Part of a small language model's weights.
Size: 12 layers, width 96, 1.28M parameters.
Architecture: RMSNorm before each block, normalized queries and keys.
Training: a variant of Muon for these matrices, 97M tokens, 5934 steps.
Each number is 50 + 10 x the weight over its row's rms, rounded and kept within 0 to 99. Layers, rows and columns count from 0. The size before them is the row's rms in percent of the matrix's.

# q: layer 5 attention query, 96x96, rms 0.197, rows 18-26,50-57,82-89, columns 0-95
# k: layer 5 attention key, 32x96, rms 0.188, rows 18-25, columns 0-95
q18 116:34 54 61 52 56 35 55 40 51 64 53 51 35 41 31 40 38 38 59 48 48 49 65 55 57 46 47 56 48 48 60 52 50 47 39 59 47 39 61 32 41 54 58 60 50 50 50 50 72 50 52 48 48 58 32 39 50 49 59 34 27 59 62 33 38 48 51 60 42 31 59 46 37 53 46 38 53 40 54 43 63 31 45 63 31 70 44 40 54 45 39 72 46 48 52 55
q50 101:44 51 32 74 65 35 49 36 36 53 49 54 63 34 36 48 41 57 52 47 54 49 41 25 60 51 50 55 49 47 54 43 48 49 39 50 46 54 35 55 48 33 52 41 68 49 49 41 52 43 39 49 60 45 26 44 53 56 38 61 52 77 64 65 41 51 55 59 66 52 34 51 46 66 43 40 57 49 35 33 50 51 52 41 55 53 61 36 43 42 58 48 52 53 54 60
q82 095:35 43 47 58 62 55 59 52 40 46 32 58 51 53 46 49 56 35 31 53 47 58 37 42 41 38 53 42 47 42 52 35 76 44 79 31 54 44 44 54 57 60 42 56 42 49 51 59 44 33 57 63 28 57 37 49 68 49 41 51 37 50 71 49 54 43 56 62 49 63 62 31 55 54 47 59 38 59 44 38 48 63 39 40 51 46 60 45 58 45 48 49 53 64 57 51
k18 094:67 52 60 62 51 37 55 58 50 48 37 55 36 42 48 58 42 62 43 53 49 39 64 51 50 40 49 58 46 50 81 48 42 44 70 42 57 30 30 58 47 69 28 55 52 55 50 57 44 45 56 37 64 51 50 55 36 69 47 52 53 38 43 45 35 32 54 56 60 47 59 55 72 41 38 56 51 46 64 65 43 58 58 50 44 48 53 59 53 57 40 35 43 52 48 56
q19 091:54 58 46 57 39 67 58 26 49 61 53 51 36 33 39 45 40 67 53 46 39 58 50 59 45 65 41 42 38 53 47 39 67 46 60 34 67 52 66 31 51 50 50 63 49 50 52 37 61 58 49 42 35 50 57 44 36 51 43 66 32 62 52 47 48 54 51 42 48 40 60 65 48 43 44 57 41 51 62 27 57 57 61 49 49 65 48 45 53 48 55 31 45 29 49 58
q51 084:56 39 58 46 62 43 64 65 43 55 53 49 39 31 33 42 57 72 63 48 50 36 38 84 58 48 49 49 58 44 48 39 64 49 47 50 57 50 63 30 35 49 63 41 42 54 51 53 49 41 54 53 48 46 54 58 39 45 38 69 23 58 62 46 44 37 59 37 56 40 56 53 61 47 60 50 42 58 58 61 37 51 58 51 34 57 43 49 46 52 48 44 46 39 51 41
q83 084:48 42 62 61 48 35 50 29 50 60 58 42 51 33 37 67 50 53 64 61 33 57 62 59 54 43 51 31 49 69 44 50 52 52 37 39 60 52 46 40 56 35 33 36 70 51 37 52 52 53 60 51 40 56 58 55 43 51 52 60 43 53 69 53 50 40 64 54 67 52 36 57 44 71 59 48 54 45 41 36 54 30 53 50 53 55 42 51 46 62 45 51 52 30 62 61
k19 086:44 62 45 47 37 55 43 62 56 62 60 47 56 59 74 58 43 31 33 50 74 43 45 52 38 42 52 53 47 67 51 55 33 39 54 46 45 45 62 56 46 65 48 50 47 46 48 62 66 54 59 59 61 57 40 49 47 62 62 41 53 51 33 42 48 38 61 60 35 64 46 60 49 29 53 44 58 51 51 49 54 36 52 44 39 36 51 56 52 48 82 45 42 62 44 40
q20 070:48 63 39 63 63 51 37 46 60 58 56 46 48 38 45 45 46 70 43 72 58 54 33 51 54 51 45 49 32 50 42 72 44 63 46 46 54 44 46 50 53 63 61 45 61 59 44 44 59 25 54 23 56 42 41 49 36 63 39 58 37 46 42 52 31 33 53 65 56 48 44 48 59 50 44 63 52 65 50 42 57 59 53 40 39 44 52 52 65 52 33 54 53 60 56 56
q52 076:48 35 39 47 50 46 46 64 46 53 50 46 40 46 36 44 62 42 48 53 66 64 54 55 43 43 68 35 29 35 40 54 62 55 36 37 59 40 58 45 57 62 48 38 53 47 41 56 54 27 44 44 47 64 41 33 46 61 37 76 49 48 46 45 36 45 47 50 43 40 44 37 48 63 44 49 45 65 48 48 40 60 48 49 41 51 21 53 57 35 33 52 55 59 43 53
q84 067:53 57 39 62 51 36 30 33 47 56 48 68 36 45 29 38 41 41 47 51 29 51 64 60 41 51 39 32 38 56 59 65 68 45 56 35 57 35 45 51 53 52 65 61 54 51 59 51 40 44 40 49 44 56 42 72 53 54 45 49 51 57 38 57 45 39 63 60 56 52 35 60 64 36 44 50 49 53 52 35 39 56 48 46 63 57 42 55 55 33 39 62 46 38 42 44
k20 097:38 45 32 57 37 45 45 63 42 66 57 44 52 49 69 62 63 57 70 52 65 46 57 58 58 42 44 37 37 53 75 44 56 47 55 36 67 32 45 49 59 47 59 32 57 46 48 40 47 50 45 57 39 43 51 61 50 45 55 25 44 54 63 42 36 40 59 61 39 37 65 65 49 54 54 52 58 45 65 32 55 50 59 43 47 65 51 41 63 49 45 47 54 47 52 56
q21 063:61 57 42 50 58 57 55 37 65 54 40 48 37 46 52 46 56 48 63 53 52 55 62 31 48 58 58 53 43 56 57 50 58 41 47 31 60 32 55 52 53 41 36 40 60 54 30 45 46 48 55 39 55 61 45 34 58 56 41 64 25 50 61 52 38 55 46 43 40 33 71 40 46 44 24 56 44 60 40 36 56 60 48 53 54 58 29 36 57 54 30 36 52 49 53 44
q53 090:38 45 43 46 61 38 52 51 58 52 51 56 52 73 56 44 45 45 70 60 65 55 47 46 55 55 45 52 43 54 42 25 59 47 55 48 52 47 49 73 46 46 54 43 65 32 36 56 44 67 56 59 67 39 49 56 78 35 59 63 51 44 58 60 55 33 53 49 53 44 35 52 58 37 34 53 47 49 49 53 30 47 53 52 35 52 45 50 57 54 50 23 43 57 54 58
q85 076:38 35 37 47 68 50 41 45 72 58 41 45 50 57 60 56 42 58 45 66 35 68 66 37 55 43 50 41 35 50 47 74 57 55 43 39 60 37 48 32 51 48 42 42 53 46 39 46 51 54 56 69 57 42 38 32 57 52 47 53 42 60 62 40 49 33 55 44 40 59 35 31 35 51 45 63 49 51 49 59 54 43 33 64 45 37 51 43 62 54 47 34 48 49 52 54
k21 098:52 48 35 69 58 42 45 60 55 55 38 45 45 45 48 44 53 57 44 56 49 54 29 54 47 56 58 53 37 36 45 47 49 44 49 41 60 49 52 43 61 43 61 58 42 61 55 54 64 49 47 62 47 61 46 33 72 56 40 55 49 39 54 51 49 39 62 34 28 50 37 60 40 56 41 48 54 54 57 25 28 43 54 39 44 55 33 29 31 43 40 51 46 31 43 68
q22 074:45 58 27 56 66 31 43 43 48 64 39 56 26 38 63 35 49 60 48 67 37 48 59 47 63 51 50 36 49 26 47 41 64 56 55 41 64 35 59 38 52 55 53 48 36 51 44 56 43 44 42 56 39 57 41 42 65 45 49 52 57 57 43 35 57 41 61 40 49 47 56 51 43 41 46 54 73 43 63 29 31 34 53 52 49 53 42 47 54 49 44 57 42 48 42 50
q54 084:49 47 31 53 52 40 52 68 57 48 54 39 53 38 46 53 49 73 69 56 59 55 56 54 53 59 64 44 31 41 64 55 49 53 54 38 73 43 65 41 57 45 48 43 48 56 52 46 66 49 49 45 35 69 52 38 41 46 37 57 41 50 46 40 55 46 60 31 38 40 63 42 49 44 53 59 51 49 61 35 45 45 61 31 36 46 38 40 46 50 43 53 53 19 56 53
q86 093:51 62 48 59 63 30 46 51 56 64 37 36 37 51 69 55 58 63 56 52 53 46 44 51 65 72 43 58 48 62 63 48 55 45 60 36 71 46 69 50 64 33 56 45 62 57 43 51 58 41 43 41 63 49 41 47 67 61 38 54 51 61 50 46 51 50 51 45 33 37 59 39 45 41 44 68 69 46 57 42 38 54 38 30 48 59 46 38 50 51 44 36 54 47 53 55
k22 100:47 58 34 53 52 48 51 39 58 55 33 37 43 39 65 51 45 60 60 73 60 59 38 63 52 45 48 45 45 50 56 61 53 41 51 36 58 57 55 71 46 48 45 50 53 56 43 54 49 41 66 62 68 42 50 58 64 43 37 56 43 33 54 21 65 62 59 45 43 45 51 77 31 49 36 46 50 59 57 48 56 53 55 49 45 52 47 44 50 37 40 45 60 37 64 69
q23 085:39 58 52 47 57 34 53 51 54 61 38 51 44 33 57 45 74 51 54 56 70 51 52 46 67 54 44 38 49 46 45 50 38 22 46 47 44 59 63 50 51 47 66 66 24 58 44 47 50 52 56 63 67 58 49 51 40 43 54 58 40 49 63 44 39 47 36 59 47 35 64 25 57 54 36 57 39 67 50 46 48 64 53 48 43 47 66 42 43 41 55 41 58 55 43 49
q55 086:48 47 44 67 50 41 59 49 59 61 54 53 49 48 71 46 51 52 58 48 51 50 47 38 48 72 46 33 48 49 59 36 48 57 69 43 69 56 58 42 64 46 58 60 55 65 65 29 66 43 48 57 52 49 61 53 55 25 67 49 41 49 58 54 53 47 59 36 40 39 40 54 47 58 49 68 63 51 52 48 37 52 56 28 38 66 42 35 60 69 44 46 54 51 56 57
q87 103:46 39 50 58 73 50 67 43 61 52 58 50 50 30 57 55 60 45 53 44 63 42 37 51 64 48 58 45 50 53 73 46 57 40 63 34 58 77 40 59 37 59 54 43 62 70 65 41 72 44 51 51 60 55 40 33 69 49 61 56 50 41 67 43 44 51 28 43 45 54 52 47 50 49 46 63 53 50 67 53 46 65 52 46 55 60 41 43 56 49 47 49 42 48 53 43
k23 091:57 32 36 48 45 53 47 44 48 66 39 41 43 35 61 42 35 60 61 63 60 47 31 33 66 66 58 53 49 50 65 75 48 43 47 42 47 67 36 55 39 56 50 40 65 41 52 47 52 50 44 55 38 48 55 37 61 65 64 42 59 28 46 60 43 48 35 38 48 43 59 53 48 61 54 46 54 51 40 54 39 50 54 58 35 74 43 52 42 48 50 59 46 44 60 58
q24 108:69 35 40 40 45 61 52 69 55 47 60 50 54 43 55 60 45 45 47 54 63 47 48 53 26 55 62 32 26 49 56 59 58 48 69 49 50 35 34 44 29 39 51 46 47 55 59 38 41 26 44 56 51 41 53 46 48 41 42 48 42 51 40 38 70 30 50 46 39 69 58 52 50 65 53 48 51 59 58 56 52 46 60 40 54 47 53 51 61 54 65 45 44 34 51 63
q56 096:56 32 40 56 58 57 36 44 59 62 54 48 50 48 51 45 39 51 39 40 28 52 57 58 64 26 51 39 43 49 48 57 58 44 56 50 51 46 44 49 56 42 62 42 47 38 50 25 47 34 38 63 53 41 49 56 53 48 58 32 67 61 54 56 34 36 50 58 47 68 51 39 45 60 53 69 48 48 51 38 54 53 44 68 60 42 67 65 69 46 41 71 56 61 43 50
q88 129:42 41 41 42 55 47 51 47 50 59 56 48 63 28 52 35 52 50 59 66 57 70 49 45 46 54 75 39 40 44 60 66 65 49 47 37 69 28 36 57 52 48 42 54 62 58 45 41 51 55 48 46 64 54 47 42 53 33 56 58 49 56 45 59 47 46 41 48 71 41 44 48 65 64 35 40 44 66 47 45 29 47 54 42 60 63 55 45 47 38 36 51 43 50 67 59
k24 102:37 51 67 54 43 33 50 32 36 47 52 69 49 50 40 49 44 68 44 48 56 54 56 57 48 43 36 55 63 37 33 55 65 35 41 62 55 55 61 57 58 59 46 49 45 44 27 53 64 57 46 39 42 44 39 42 40 65 50 48 59 58 33 53 44 55 44 44 52 54 35 36 44 38 65 30 48 53 31 48 58 55 44 60 41 65 50 51 47 42 28 56 42 61 62 55
q25 083:41 63 75 50 46 52 57 28 42 39 51 61 52 68 64 44 61 39 43 48 31 43 61 50 47 44 50 66 77 62 40 35 49 48 48 69 41 69 48 54 56 55 49 50 49 46 50 65 39 51 67 49 50 40 55 59 52 59 44 49 53 54 46 55 43 63 46 59 49 40 53 43 50 48 40 31 45 36 45 68 55 51 41 53 52 40 44 58 35 57 49 46 71 57 47 29
q57 074:67 53 57 31 40 52 46 51 42 37 52 48 45 57 40 54 46 47 61 42 58 41 70 40 42 33 32 44 55 47 50 46 41 66 58 68 47 56 55 56 60 44 44 62 45 51 47 81 33 61 65 39 47 54 48 42 45 55 60 49 41 61 38 57 52 67 62 60 62 62 43 49 49 60 65 37 62 41 46 51 58 52 47 46 61 38 54 39 35 62 59 43 52 65 40 31
q89 085:71 51 59 48 33 58 41 37 47 41 46 66 45 65 39 71 62 35 36 32 38 36 45 50 49 41 36 54 56 70 40 45 42 56 54 56 33 60 51 35 55 46 56 46 47 48 45 53 52 56 60 44 41 55 50 60 35 57 39 52 57 52 46 62 52 39 53 60 43 65 56 32 36 39 75 50 46 33 49 57 64 53 49 54 60 39 55 60 55 61 48 56 62 59 44 41
k25 141:54 56 71 36 44 50 34 42 31 40 70 64 70 60 37 65 56 38 53 27 40 48 62 51 43 41 49 44 61 43 25 34 48 54 40 63 44 45 54 56 48 59 51 54 44 48 50 64 60 70 50 54 40 57 54 59 40 38 57 49 51 54 37 58 61 54 53 53 49 56 39 43 49 49 51 49 39 50 51 57 63 31 37 49 57 36 45 67 54 43 52 64 45 58 42 58
q26 096:61 67 43 52 42 63 68 63 60 52 49 59 49 59 68 34 40 40 32 55 47 64 50 46 55 48 68 69 46 52 45 49 42 47 40 49 48 51 53 38 41 67 63 45 52 52 42 58 54 41 53 37 52 62 69 62 61 55 50 48 34 53 62 56 41 72 44 44 47 37 59 46 40 57 31 48 45 38 46 47 47 51 53 52 28 35 28 50 43 53 34 60 54 43 49 37